From a checkpoint of a small transformer trained on Wikipedia: gated attention.
Each number is 128 + 32 x the weight over its row's rms, rounded and kept within 0 to 255. Layers, rows and columns count from 0. Numbers have three digits each. The size before them is the row's rms in percent of the matrix's.

# v: layer 2 attention value, 384x512, rms 0.0315, rows 36-71, columns 448-511
# o: layer 2 attention output (transposed), 384x512, rms 0.0328, rows 36-71, columns 448-511
# q: layer 2 attention query, 384x512, rms 0.0344, rows 64-127, columns 448-511
# k: layer 2 attention key, 384x512, rms 0.0345, rows 64-127, columns 448-511
v36 102:184103100159122160161108145127120100139113127152119151120079139063111077131127144080089141117128100172142148185147114136124114141168125170119128216148170126131069124146104131101128115146117130
o36 096:105174157143115127136160109163142172158101190084143157113175106127117104126198141139205148109092105127099139119099085118034145171121066131112153130069151173122136190146062194101170151133149094
v37 110:130165103133154130093126145147070117064105189140144143100119152122057139141152140159141189181144148130108143120149093096121092155101136162096158154102151176102140093069130119132090118137154136
o37 105:109150072156102113122103097131086185121165155102121120098113198179087140107105087144165148135131102162137167143124101160143083195191150121118187163198091121092169175099052135169159177103141131
v38 097:082081132108174153109150119123155126169186165081127115103168119128119156190174132141081095161139134187088149192156197099140144141133119130170135110116164156161136093112137111088131101095143162
o38 097:163108104134153184099076130106168123122178114109101129169145157093115128152137097155163093141114119121075114125150148193130074146152113121118105176156154123169117121096124132093094119108115117
v39 100:184178123101043131112086179112127134160101126108110060165138123117159078156116127112092129123180118053123053145093113101125064129115145111072113134122103122147171154135070158171114165126099133
o39 108:132104140168156126115142100120182102115111162128127149108189093135147133125098114071139113110186090115153170179103116089086091125101053114140090111125155193135057086166173119089089133155123047
v40 095:087101138088117092130138173119143127140073076220181152119143113133173153089134129103161159072109131226168144150158107113140124101169069090140149123173160120115199142127137183166105126143096148
o40 094:090143093091119102072128139111113116072179145143144170146135135085132173126196122109122073116087107119117114141181095090109144145109084143097178098130118099074135112141180127157137111093149143
v41 098:101151130132138156126037158136140139159132117148082100143082158148128116152051094117144218056147099218142122102139114123166131139129133128192150199140170144144175155161130098146167149164145135
o41 106:138100170136106138118119147095145156134096089090172051145178132112078133075181129138049150110152149122112183151181129066163163144099092150136172126087128136136150156176126131057116193130140114
v42 103:056144132175161138063130119076111105133211124076159087123131170178157110153127125143127100138146143110081116106113141141123140125164098090153109198109095145172115171157119166177159167108132146
o42 110:136099116160188123135114092049141071081113070174137095113168140088147118089127179151157113117152087104132128111116115124108119146084132132158101090068167197155102070088168147078094149134122139
v43 101:074192142167168109113123195086071128100097112112125111084077115069131104158064130139144162111150128173125141095133120130176171132095161148093140173121091112116128135090105085175135168108097139
o43 104:109121179072112124067085106144089138149130111093081120085126161150108174097116112117106097120148100085157151074169134123215148125146148123174146102102182128156136126191165142132113136159134156
v44 097:162163158107122080145087136147113104089134147107149058081185120129129170104151100150093083190090130174159129121137140089146145122099124157142148085150108077217152082126108141139153164102120147
o44 100:112169102125162117116139100106164136135153089134137145124143121114090116140109158097119095187173063168163193105167126142129123185133137105097149132125140149102100120129169087111049104043151178
v45 107:134175139099160101103205162175142130170209166108109204128115131175116146144156127152150099135126155061116067146072080136097149125151153115180145142108081183076130116148121099142108142148132112
o45 106:137098125160170122135095189139123127113124081136107178086076145133190147138140138139137090101128107062156111157119119176043153178145112152152079111184136134157113139108177114203176075130132130
v46 099:130124133219176128106147167103128108151086083125069132164120125152094064137136108142157144108130092172153109140064108198146101139098141102058112120152144116166119167174103115073136129137112124
o46 101:139147191124129140138116152082131114074069140164139103168141102153179145178143132085124122048080135129156152105125080180091163155102139173081159126103155098077102174159157126134073075133119119
v47 102:121132148129134135081157159137101065143106104129111159125142112110139109145130140117156139124134122130155149123160121083174092124130173093113153195109135133165121131098142039159177158132087137
o47 094:150096145160164134103144083059161158121113130115136059085107084129154115141152131088129144144087152158142089121098104125125110143116101140138155119111193172153079127104123112135093133169120153
v48 098:070110145041148161130197155144158163206183084142152102136167097177116142136135092127157101111122109079139161119113122092106087125152179172111191197143136136127111114079124115114175124143120151
o48 099:124119140120179083144090124097177129113092148109081169118134131107132113153109162158184144145112123120125161055115061094131080150146100151137109130093129096138113113150162099136117122111147120
v49 109:086136142080091138149185150136165100131146099160144204133165180115203090155135157088131095095121171090108104139190134114134116090109130114099129145117098160148132179180123096177112113126137138
o49 109:105133149100156151058168131092096115148149186159084104089164081122086121122125119116193113119086120130131098140126145138058129150094079102193122096118116171234066057134118141140112034135132115
v50 098:100124129131100141146145072129116136011128092075147084116150096107109115135122087114158124131143087112129149153150182072144139129139126112121109155135120117167081111129167063125157119147031165
o50 103:099119062099199114100074119144109061175123110158045091091132078158152138102094107162114155175106110131091113133136086176154114129224195203111130155145131131091094107083152097083115121113100128
v51 097:122129128091080132134069087129186124079213146152099123096113140154161127135092101155066093087121105184128114131134159122110100134036125137127132100113127121052127151160144159190133145099166121
o51 100:135133154101125147111143140111109103168081159051152216130119112093088121135157084159103134107136132137146116105143172096135155157137134080111123089141138230127152132141069147132142166132119151
v52 094:103160121161098147098150128109129096140172173090101102121144118159123083089090111111116203156133154107204174115106110151109133114121146126182112143109158139110121096080158140126118129149104123
o52 097:078094173155138130138092142118088160103105191097159153123136167171126118108126113103150119137108137120137108108142131145203091172135161130111148163116173107117121122118137163139150146145105189
v53 100:106159140164093115132127136163116141125158127133103141094108139139109075156116114148096128109114092166097072112112105132114149122063101136128117103125119152151145115152145119156124126128171119
o53 107:157133152092088118092162085118097068103135088111144132116102183141111147132170155124141133152161122148125145133150116140122136145167077107078103083152153124127174158171156114069161157151131085
v54 104:132169138183071105119102091144141101116200086120134135052146181112182050168122114104125166179099146177091092149186136126128119134127097132120120111078101151111156152149155073160135130155192125
o54 104:117065197148123121130179093177122134068104068121131157184119159144111110161116120075117174163146111200096110212153091152077096115081057095116138156177152182152106131111124158141117139120099122
v55 100:125137140134117117108089098134163111186109118121159138085139167149147138084161106167121103116138145164078167144143148097156113130214127115150138135119083161139080136129052183154141069140138136
o55 105:108128111127122197055098129141143093169126202066114094146111142173102113107107152073136159140159029159156119141117153173159154125129112107122079149127155158178105142108133169133074145082124138
v56 095:116164119118122151109135162162143158088153168090109095110186095092103101162191127178077174152133087149124071036116114118129176119135106136230137106132057160130194187108139094095074188135110156
o56 095:134107131139135098091100107200135083095061076140140088129106087092168169121145135092089077097118093096097171116127143186143094158177109150106156138126175123217086145101122144161102114098126134
v57 102:137161114147101118145104185131139166094072103145120096125113100094099125126127172097156146114152153088111107080161120085078072125120093133124113155078091105074119186164071156085125135170149156
o57 107:082173127144123102172085145143195175064109107100100110099133128086108144110083105149124141136081155154096138133111139149192092130095050197087177140152127082106100104115128147153152092106131090
v58 090:169119134114097124201124139115122175108123135104170126153130087018159106130093153110077143161107081136109134121147155077109106099167103090169122101129098171089125165148125100161085113191094133
o58 100:163170100125081120073169144166139142167134147148139184165159084097160157181143171159146059176123142182113100118150133114135106125148092140164111166118184142094082142140077079190139071116158135
v59 106:105111149083133155119159130153135101118125099136075087107133102186162093176148127128155067054144160133168165200118142107131058136136132157075154121097096115145134145116128091179154107117089118
o59 107:130113151084116160084154128129108050138155167130152078117139097108183181153099108068099134094110188073145124066157200145121122166102063122119184107090148113150133113133209084154028104196147117
v60 111:152183141147118130152097114142065174047164177132152102166167141133115151091171138128160142142138112079143068112135102120089113144116115152096101120086075147113143113101131067132115133142133115
o60 105:101080092128101058153105153162159143148125108086141207092105117116173140096118116181129120141139110165135122145107093105137114169180146159123101144101109173106150144149117154114148160087153143
v61 109:069166108028130118106113149111142127080099153112161113120123094110105108168152132076147157176131126147144097091158144102151132127121149091144111095140125147163147155152169086084131137112169158
o61 106:110121118124130157148159136138152124154092156160159079157146155094113085095142142111046101179128144139098138125089197137094153136089119119108114161137071143196179122110069091138124108113085142
v62 101:176160122140097142134102041128206142160154122103121109125116122159124164097108105148114079125156162049089165136158129126107112130092140125167122128066049109177109143155098145093161108136171120
o62 089:198105070108182169114133118054123173136104086168132071136134122134115138105103132164133171074098190168164113153080229142137113103078166101104120098136120173173114127125080124180099062075169126
v63 106:139174109131112179138139063138131200123187149058101133173096123114065162120111175151074120081131122042082135118072115163080135143142098176128122115175095157097070072131110184077136098147088135
o63 109:184098144178111107124057153143146091121130091126108139173143133153170179099156154150144168119118082148140126132080145132138066147160114150117124094176114126117185137128110073099149112094162128
q64 080:094139146081171117167107094101176142084130081052166166114127143161149128102181133123144141118085076110172069135145147169150174140113169167101129092146137077167120211173104144145114139106128150
k64 169:081153069073152157112088102110192116138118096102175131110126102155146171129153194158146149121151067101108150130161121167162142129114166102086159118146117078140119165185085156173133170166127165
q65 121:190052159141042103141138172160088122121171100169102103159114127142112093107136057113108125155116192142121125183100119068133091145139087088158062149113128200126152082095153143099150095153152106
k65 095:181126122135171139137146073101089122125140158090122125158079166101127112151161085148157060183111174122176117113171103117168166124094120168213106132147154063090150104115134078126105108111124122
q66 110:204080149150079126141126133158085142142174104164109099186145126138107079135119059086123106174110181162111131142088142050160127117110128091129081133138087202143125096100173158123124127134153127
k66 113:187117125190130127162144118136085098143106166108113117116125183121104097151158060122135115157136168122172114098190080114145152126172094129189077122136163121123149098087127100090109079057139125
q67 078:126140124169125159098169125143124132150099175192080092118140075100071116194150138174124143115159112144143171106114148128110125137146083105174133167115165134102130099143123132121140161117104095
k67 084:143129193156071107127108146172093169139081146125132126162167133088125059075093087097138112141110148134171153136080159095121133156172171118112107126139119155124107119118154143098089102134163099
q68 090:109107107054156114113187168118133136140091049123178155101168166136126168104105181120175189087142126121162079109134171164068102145058100189187136082112168142139122153137094144076149121149097117
k68 090:104104154095165147103170106113133112108167112097128134147108089144142137142144163128142132121115112092121113151124149196155098119078149168112145130135105098127187151159176090164128117170119126
q69 106:163099149151108119167137143135071186084103111133096127147142125152142098154092082070109148166118191138091101125105115054115094111106111112101092109156068199147136113092175163111123092141160096
k69 099:153082126156120086150140152125094121167128111118132155091089148144149100121163091119163092151127169121175132098176107125137175165172099154184099141103137104120123102072124112087121073099177087
q70 098:160091142124124161156150143154113130118127103121118132172115135151149120143121077076120123172086176200117081187124171047141124104171110101107074124190114191125141113103174133093130155140150176
k70 094:194093122146127104123115122148124144125066111091129154163138128095130072104127111152162058146118154092174128116176114109095139136143145103146130114087133074104159082096094081118127083109201120
q71 086:181069146156072143134149139120100122127156170163083117089057101130094134169144091159123155122140159118108152121115104076126123204133149109182087131137138202091179056129185123154109102126117136
k71 091:161128161178081134123177136168091164124107154150182110177113107127161072139111065088143075134100136130139144149115153081104129115122135133121146155080070118122088112117225112113083147155112106
q72 117:143170104144123159199100136117122146115131152089118125176117162135132127145141072050063110157108167198100133137099111056137109094136071144145116126150110173090113120133181124127106138121162131
k72 095:157141080125132139154104117138175109115099083096126117130136139104101058111132141156136116148146133120143078092161154080134092111137114087184071129111132095107143109111073127105124127090108154
q73 092:090104146153129114146128049095158062140172195119168094152082133155160181144147098158138119103090096157188208135147143093176144120185115096057185114134139060108125137093173079228110177089127115
k73 087:123195145111166117078104056061123154144161180125160093171130150110133106169141155077131127113117108129137152104117160095159104138090176124086139140134180129136105171161116125147190190140102121
q74 110:119174133141113111143108074164116129097154130100139112165144170121125094084163100078107088188109127191140146166149117112158180061167128119055116115132114103107093142109189110159119128151126137
k74 097:187150094132153144107073133119124093153090104104105130162095127125127131115156117163112146140116137146157068061167099127102076159092088089114110068170180097158148055092071122128162107125135165
q75 094:118125148128133137097198114131137164085158095113118093137123147148104096124118150141135108071082167158125129137115180083186136091133134175135117106170159147098140103143104145104153163133118188
k75 090:089065177169097082087123119192135137131101097122175167114138122093136079111158086148151060109066131114164111082107130122130110153112141109194144096064099133123183111096128129125145051109142134
q76 109:153070171134054144079140159064111079122135136147188138126096107140165187170107150166163171085145099054107122102117143152163126168088156109148129095097111099113148146110064114150118179124120129
k76 095:077147149138110092114173133122122110121133145194112127084147138099105138172150138117173174110115118131112165132077097157133126135152138112093145130173136155090120168122139173119120123150118124
q77 098:105116139117128125127140152144117132150095092119161169093138096101126122100092149182187112074200109106140109121113119222071168147087176152075157128115111089176096124127098148126126121108134139
k77 075:183110140096160183095142171168124132180098157150122127113133161151149158159119129163127166219176166110088115117179068193132156089177173151130060151154137087158119104158154107089085121087206143
q78 112:139159073143092178151115167156156145103106065122081116155138089152124078127114106083079121229175137165083067161101115117096135112105117138133126151119080189138120100151127149046129079150185152
k78 109:135107071120109132183069150154197115084117109104087142093150116135159068140093079139158078153117165109110143115117112126129108089156118101136105153087114162117147121062161147119091121121124175
q79 099:100164102119108084143079118077101139163108103142093124170102190134170101139141116047129143110132119117133177112109095060139152120099105116128136106117100160088108116137135150148072161159140124
k79 091:078150142152152125185168108076145135157130137077059088165037143134082161128151180147096155150123124127106105154117137094120085125119160092099140103113137102122092115101090154143141130122070093
q80 103:068100118106114111102104074069163123125156162130160103142097104151219182138149148082112138112125135109126101130118149074224082189128132121169173095073191102063144127139141116161119177158125108
k80 089:085134166105133141127144117080127133128137122165116132119167141117101144165116173152110150083098067108141133094079116108144094115108167148117154126161139129089118140145151168132092167127099131
q81 105:134050157163109124118171123067139108155099116135193122117101098147141165180136151173162136076164101043084119067125134155117091152126159107133156087125118112076112187082049153149122155096132170
k81 089:121118138095104145083177128138166106134134137183114097119168105130178171143107152160162183163194155089086163135087077141134106145179133141144140161139145110156166137116142119077136088081185139
q82 097:118116148173125099113194126114157137160121143120176092089126133132105155122177176140161148054101129076113133116152159141166127121169167088245174080105159083085159160101027178117076135112117143
k82 109:140098191091124073080173192153134147151115165130172127098136151084114113150131148171167188120148167092138158121069097168117123102155114135150111097120087113118156110138120128125146094068108070
q83 113:146073196174081107113143180119095105132132111211139124074116124107140111173116134114193166122109148071121127106172138173109096171108137150104125131113152110169169152126141111175139124086130110
k83 098:192167078086081121144077115135066147113120148130144110101134122123164123164139074121114085205228115140097163130154088114168179124145088124078075150149111214099084116134184123138129182161151148
q84 103:155157083135138165155154164221043168139110121159026139157191149154155073151113066078088147187118108164136142158141068125060119055120121170143078180139138141131137116202136161085132106128162118
k84 085:044143057097207160156114117157158098088126111130139145174078142108108101125183153073108110122092087159124124168158140170103134100091127154159156150065128169163074097129147141141109152101123181
q85 107:097169136118125117112058181129143154131164159090128126118123168127166146164181148105099109124102140144159118140074129109143052171130128162174165121085135145102163127175159132130107152134165069
k85 097:086174091130094133131117067098148108092136093158073085102113098150081066207130145158105156130147066163069133078119102149157104150125158144076124169095130151123125116148111152116098200165110181
q86 101:109194085074199199140124107176138085147126119177094129163123147143095117113154114149129074183028109188205139127142195121159158113125082147145121143177209093137112088171136144116113111188171148
k86 088:166079135127176163123081112186151147112157088053165175109135114157093143079166138130119105102063105070156110144177149123173124145108110115118201111099131081122149129147152156202127131200128136
q87 108:086190180085127110099081122111165148139163146123103098141130120146168152093090136094087094147127132146151128113072185120177106178152101147191104125057122123145164113135124135128066134178136101
k87 101:160170143107127134105117164106135125107109116151106086142157141090156133167133123148090077141175094135113166132130133144115069095108113139168079158136125128081103122122150181117076149088099136
q88 116:165096150126104134147130113171068129102127099152130180133169142136142094111114074084104136180097165128156143110138123061126101097101078106076058103159111155131089128130183162174095086188118134
k88 098:140179082142149155147158081075172114168172141136118114208121170137170076089182155121151120105094100156146123089141143102097148090093100127166100100135135137115138093091141142129141169136104117
q89 103:138150186194152070092106129159087181157196141139149105083132157111137131109148121134110157110101111135205183098106064118165099078159168164154181118080142128072107148167197171164111088146162117
k89 096:111216141089136130041106091152129106108139147176125121118125104094132150134160115166115190047117119124130140109083110157134109165127165145160098113083166169138171110184121141158142135100145123
q90 097:088171148106160148137114176142128149124101136170084115161091175192125154140122098131119152153097138160192153195093077154116105129140065183165146140129168107186101158162107184066123119172150060
k90 092:113141079202119144148128122128142104105104082154107100093114112186101133131188139093086148092136080131115128083194204122144090132142132149082168127127129100145060129161120165121051142116134137
q91 095:075189111105096071106117081141151131141181202125147082126134161168199142120081146086116164111150143124153182112112081123194138147128146117143176102057124094102127135072159141094114139139130085
k91 100:120180162167124145146201108061107107153133101146078099103115143138141171146102140155086117121170108149095111046076084136088047121156156147161099133156110171165150152155122137117079120082105154
q92 096:122152103126113156182109151124111094113131133199060124147055116187116103151101091120131133189125101188132151189087131116044133143137088167088117136188126150138109100206100181085152103160200092
k92 088:085111123155127146163121112116162156110127137125088112159101109184119124116139184108148158119109110092154101093137168064214112170088123084132179107133196089133096152079080173099162167195125138
q93 100:124151154127128147113095124112184154139187174096102095108105085123125150206113181143051131090125116128138095156074119134057043158135161189122115106087136090102153139176097175113077103135177139
k93 105:089107102101093052114126160151141115131093147171124092122113123110146099161103114134108143105167124161097124132061098124175092192149123099131142152084158133111088146109126147055106155104129088
q94 111:157082128162123146142140172116135181079122122104127141116181101110167111128153124084115091166119187131108123120135104067087085083136162126176113108158101137105122113165122124146120101155110155
k94 113:134113078137086111152112105110119130139140131113149139136133198126113034104166105128137154140096171165136130075080138117124132115104093152151039090143137176088164097080116121100130123094140132
q95 119:124129162169160134116123135167105158160143155118129119120181184132122128109217121163104108085087148149206167085097112117120093140142124110127148097184093139122095128154137128183119082107121134
k95 106:161165127038110063074039140176131132105126141160146155179115111070127107121167111148148165132096111123137147121186109196134176113179173134137084107065182147112118118166128157130162137124166130
q96 121:138104095153119189178160133140110145155127091151083137138170164142111104085218083110142121182073144132128154102126135117088128111110103147206115110158118138104122123098128120144124143148139161
k96 115:121160073085140172143064127148177103079095128133123122188148131166118143158162095069139074177096152128120127139169202138121139079120066151158084119142147118113106166122078182133155120129174207
q97 096:140144104181141123149111136195143117092115171139113163124125171090130115192099109211125089182105103127158127115156088143049136085118109118062117177118135103097106202199127114141199112156137148
k97 118:122107142168147155109108097126174099102163110165204120108145120153146178095119142102159220098100119146143130126118161135178121153068138097085253118128164063132146144156105117173159116112125093
q98 103:172129131178139129116169136153091106140109133097133116176175154120140120164153098159105145130117161062152161193140054112086070124125096100093119097192058124128163147101085085152134063153144122
k98 121:107132082161128084153136117099159094171134150161119149165141119114129153123106106135099144123146143146128136176165121107140144105180147113111150117113140144134095101095150103061167134171138151
q99 112:130135111111126156141078139133118117137096112203088190163110100103114118134130121142144156119108116111114100146116130110082149093131124129045133166193108154142100114141116156176165136123058128
k99 116:135068162139136119129116172155116150155071128108126140125124129108132127076132152108146156117094119113176089167151171088159145147114149078077196075112107079127081118104138142168165115227135096
q100 101:113108119108106114095082126104120187130157108176120150066128069065121128126121140120115135125158094124098138094084129116140128118134154171154150155108151154113062154190151205084141157182118115
k100 109:099132111113107157117144101190134111098182146110100153153119168158117115161136136072191136115084122102146140093114129081121076183095094159091121124117123130168179144141158113184130095118127120
q101 097:140152160120156112157129137128146131127159128127143080183101171117111159110128081171166102137054104161148158089174167145145180149151031125186128141120169092125129141076148142065075106100177129
k101 104:103167154126092121119110131159095161074135140149136107134112110164128079175151099145115086194140196112126148078107112108129102137151100152156094117156101174131117134149152157117100130126152172
q102 100:127122168154118121069112170075085127116140146095135169127133111127107079113094130072123149114182143095095128172116144133176091081086222126113078123090047133149127111154149104105110142092087168
k102 101:115119109072148111162100113182118134136087085094149154110171101099165188118167084165162151138115129124130136171163121122105119087120123107096101141109177125132191114103138106102142090097093105
q103 105:167136071130089101140137095141142073092124139059142102165087154141131158171114126123122132184154122110122096074203081143108150097115129086155150119143115107055166106090113061104164115047111154
k103 109:106041150135210143151195103091137070139142149120158156094148143158105085135113155137121174176075127163093130149093135166133145136143141196100158152152113145167113147136055089145128157141104130
q104 100:130168118127149144117114172157138160114111201138176099150115135196168131156149138127095138098114092169112079121112112129078169160145084139105124153135139127185110178142158205154121120084152096
k104 108:096174127104099158118181165109124177116189072177086050079105133144117117126108134131080159172126187139120154073135133102096129174135154143137123108107127143114128126181121144150110101166139140
q105 129:152130188137070073105121159121088214111159115125096116112124121094154133182100131129150139123178152121135187165118069115119077144166093113112158144109076160177155159159140128106126133119131048
k105 099:109166108160101137161128085092066124136088141180096119140084120153121108152101092135063100181185131163109114140107097122111117106119181127095048173132122174146080126091133115079110151144136131
q106 102:085098133111088143113086148115100149109160139083157094174141102116186131103112123153111078138159141191077112218133101155136167141083108148116131147124146198187167099133166089121181140123161109
k106 101:145147117108053093161063146184111181140183132178099137105107132109116105178146059132113142162144155172122112107116060103133122127138136115120073117171140166155144128135149162048112146124177179
q107 109:108132144137116150104156076129179128188147096130101091108139163130088137180100056206145090117125146132114182163130145125136061141175030090167112142163128065129091155111104150061115134161192112
k107 119:190135108142129146139108093111181104125149128126133100149167115162155162149109172073105155120157176102103160136170143107141074064114147142107218113139134093138158142118151122083078094113115107
q108 102:106127124060094100150116169133113126131158129125102147151125120139161146077171188076106103130111138117151083088147097134135151130128170217145149156124119130112165146091081120127102142107091133
k108 106:117146141183096122171186140142069117134101140090114139108176184098120071120149103179126096094109114153094122108109180135109131138146151119140025125163074180107129125158126125191115123111115147
q109 112:119150118169101107118133152108158103158139135101060113164101141150150094161067114096111130168193155138052146179123071145116081138131148151077116145130119126133152100166102128095082138086170137
k109 109:070132128119123112152156136087095148138115115135055073160092148106157091151093185148058131151148108182114106139121105124088138116113158091146118137120152164135072191117087162053074158094108121
q110 100:128133059094120130147111049133126082109126124110155087149089143146186160102110134165141165183148147173098142095119100124172137157134095101167171111081213130126156085119139128085132110192116097
k110 098:125159140186110135149186107030166087154207101146119138095130201161089154143102161075093153159151120146135096030133145140069078138148133157173138099161109168143163181122128125072102099048139145
q111 110:137102128132139116170105136166158062112178102092146141196083117147128145053086106106176098145098130174088062115144162145161154141089074166147109154156141131111178090091193057148159125066121147
k111 117:140103167096100103125108115136100151108158153105134125121115086122118060181156095138121085117094135127139111114160107126157178123125118180155136129154127103124088148133129155150087162135177155
q112 094:133108119090100116145121088149165020159102116106163102166100099089098138169054109069122144170159153117130126152163151165145087108120137123094110147132153116150116059071131081091170069110080139
k112 093:147063100180172135134169085099143088150188139080146188120133135137112108134067129092130104108145075120132153118139113168116113069186121141103156143108118126134192119117164079110075144134090087
q113 108:128104107113159102094173132157116102134091162112160102111147154090153086127133155124157129117106105094140163110177255104182131123153211074114087133117123130096116097146184063189105094150109201
k113 110:153097135061200148112130102111134143137175133092161184193168082093134151099130145138146148172125100120144129224142078131103154089125133128078138125115137099119163059167162085122188152147072115
q114 100:130110066090135162129153112108198156113115118149074127138117108156171128109098153182135094219127109120079120111122134112086140134136149138146157154125142144078108112188127124146104125127130166
k114 105:146109154084140159147069164090155114108163166166095108183183174116103170129105191096133116129122140179097103178102156134133102121065137089125145143137105161117141137110139160118114163107099169
q115 104:128136094114165132134103118141154076142095106093126107130095119102255137121105124122153112170129069135105132096143200096165134121122176156143129106162189111094190073135184098179144110142102151
k115 099:159072158106155101137139088061151119165210173107151130161135135149106099160106148132123144178146081150108098092102117156171179192103140131101128107156152126118116074146126102130184221200128139
q116 095:168123134094146087104102162127099163124148101147119196130101133086080096126096137131117119091110101085145127207153142146125140131169084135113103195081081157149150163070127170145096088147137105
k116 088:108113135162160176150150170117101131157006144103136167098115043123117208097115096138121140094164157135144077232095122084155130129157122145064102151147120131141129085081143067173161108167084104
q117 099:063103079148131129095130103145153114163137160087193077131164069122094102091155165099097135121168121135128101151155180187132130113070149169134132143129111199147112117076174140092146121162114167
k117 102:112144065095151133118173137166166080090230127105132139126135158113178103176099095130171094178115117115110177130104052139094117106192091126151060137105110155120199091190220075120124119084101181
q118 111:119121152121113141079094096119154148146185061133128133072134144159116167128166138179142093100113126135091077104074146171193111124104108084189120109136078148111125133099124114111151177100157172
k118 114:145103131080145121188095111193173089114142163110152135134185112136177161174155080120139149158156201152124153196163172083146102087118128165134132177138110090135106165127141097131131098075149135
q119 099:153071132132177112132131155130133178193163102156075129089166125128106119109123110196156116113152137110092177168129113131111097121142065156109152163148124106140098165164147112151103164119110143
k119 105:131160150140109158138105122146142143103132117153158100163112118123142146142135168141117092092127154192124113190133127122133145106099106127113205124105102093133091145110173136099057138064103114
q120 089:172113173078167127096135091149110132109146128093161110148140081046157153141097160128136132102135112123156158182132172148174127170122128113138106114127090129170162087089159054129097065139143120
k120 104:159143084102150125095125149082093103168149166139126158143152120101115111132117072158089122186185150131105137207157081142102176058151139168114053143139095133087104079103158095079138113144105160
q121 092:136173131114104134091104144097152101103140131106127187067079114085118140132124193072083158111145126143133126166106125155125131102147209082115102138087102123143166067159065117116112111169111139
k121 097:102061113157113098118171124102098117190098115122122129039135137099118143090137089155122205167170119159141092119101131115075108092112143108123125122123150111092107155125074104136196072121123082
q122 101:157112106161101056140117147136102225135106164143117100152095134062081126147073145137150125123128098146154121127127144112133116169174134115104127103119106164143085158170181110150155141125162085
k122 098:077148120133126172172101114134112129144150123160118154153130101176108103148140145090126138185094100103168144139130100115111125155125139145057170141123163107148092152173184113115091155159106137
q123 094:185158145138123111132195166145068207116113136133125154148165189126153142075193166165122109133065119114198129139129094140152149101095165067185124116080072107144141157068157093145104116094145090
k123 091:127171137097118157122103157072093113115084082156135090144123104098102184056120104139083130117195114107119124174156101155074164126171193167101088171117119206107118122152132142133132085121114167
q124 105:153139195064099132088114100123118185120167128191153166113139125123135136157123122149076117067083166174151053157143125093131145140153136092129097165113116120160107147151140139092128140067139113
k124 101:162127103129107150198058130161032149088091164104113138054151144090128136132123066179121122157174170111086137111118136141149075107097156101153096166137089157082201167082127102198110072164101146
q125 107:139172158062197117104113182109110163159134104144084118091126154103152109138165131106114108130086096112180191136137178117107095158177081145137079076144094137182143160119106173164072127159134113
k125 108:168171107085124137114100130126106158117039137125113083139116099125141140135128102165097084162173115159084117197145136115183116100127123130124082120119175115101100062137135151111154140194115128
q126 111:183146146133121127144221155081105143150071125108130089102141190141115166142200088090103107138102147113166146068118114065090137113082142119209154084140163085104123148142093167104101159116183101
k126 101:130171101153108107098103081143132138134171087141117075152128156179098081140114118107139160106120118097083200038159125123153136194151138104120145124112166088111125145186121138159152126158145159
q127 112:140106145147141101113151102176085156168149131091207129115209144115113133109165120144098109080061138136141095102175141141146141130109118130153090153181120146125109160083179139112085107119140160
k127 112:140167103090153138094123107179175112110189125134157140142134101123128152145105066132178148124099182064124183155157084104142115110156119129135129114085113127124183055173195080181167076117147138
v64 112:171104143145182123136131180105118119108094112127155167162126171140136146138119159151167122133117146078104102110120148088156135119143074085107141084137084139168155192177110182101118168136167103
o64 099:106158116113131130139133078112141099161107119220176154033115170121145130176132157148187077173137116106083183168167099128106114082151169102154045143060112158146129102139115122148074121188145125
v65 107:114110122125134126126133184132107092078048138152142141104159137125166115189182156112127172134136114185151118139123174122139167117144129125117129146170155122169142200094092137166149181115106157
o65 101:166128071142135139088117127182082119162114083115108137138079090155168132157153101089133110159125161125110158167080152079169112123164180090155140143100093101131109114078132143119093131122137104
v66 107:096127136180113111137120096110101133148102106158144166122129146089128113177139110148159068160117113122179176169134165149125166139133071152074132169175076096183095157139121120088152143200121119
o66 104:112153131106137147130102140124152128119131109154094127177134168125145186133119175114172123126114158193106164113134110197131132080111125152150164086086135183178082161137154094090107098083149118
v67 109:143154131141133119162135072156094107074151129166153057108136130157160087125129115129173139137133058107102238129131151093153135140144081137121138129098093088103082043125138111159123092137199126
o67 107:131132124111157134214124127133111073155151067138050103158146125138154173129127164070150149185157139126100131124167125137137129116068112176105151107114093107089116097106101086104134072146165120
v68 118:145077141065094119126156156139164193117091074228088113161090137155094090136145146095171122128119081138118138102083119051123064125181119121142161102169119156199139124123132183101162182113109147
o68 110:139143104117120126131155086180156185182111092161095146157145126125157142147094125129155075175127048148092122170135107093094160087136151113165114177193080076165105119120134138093143190110143149
v69 107:208120140112162123115122116132104165038100109166129044138134096147094099130194145157219122103120027113137207107111151117119085159161078098131158122118118179179118068118145161172140168142137141
o69 103:109113099160164066171057144111140157133114052089124128141152136133135094065148112173180137134132122141122156075124148102165150104099118149132135118136137097130111103078121179166144129188154157
v70 117:164100146078140108160135106149109104098126127083170149100050115099158134117166143166082077163129128181153111100134134088175138152110101163139186065088129100072132077055127085152130159101188140
o70 102:051139136122105148116143138140125103127107091061099083113132133105124066096160155175106137168108160182130111155187093146145152100163145112137186153162115096099095200089117106184096122103095133
v71 109:169108138126170101157055150154096129108209132099080129144141123095112118140146130141149148162089179133095151159114122132093135154104092107115112077072069143075112058131115149169138107135133144
o71 100:119188105152142072186081145107127162099168101163166151106108093142100101106081152176160126174110110147130131167162095116117160099180090153117147189156137173075102137110124154138086111132122138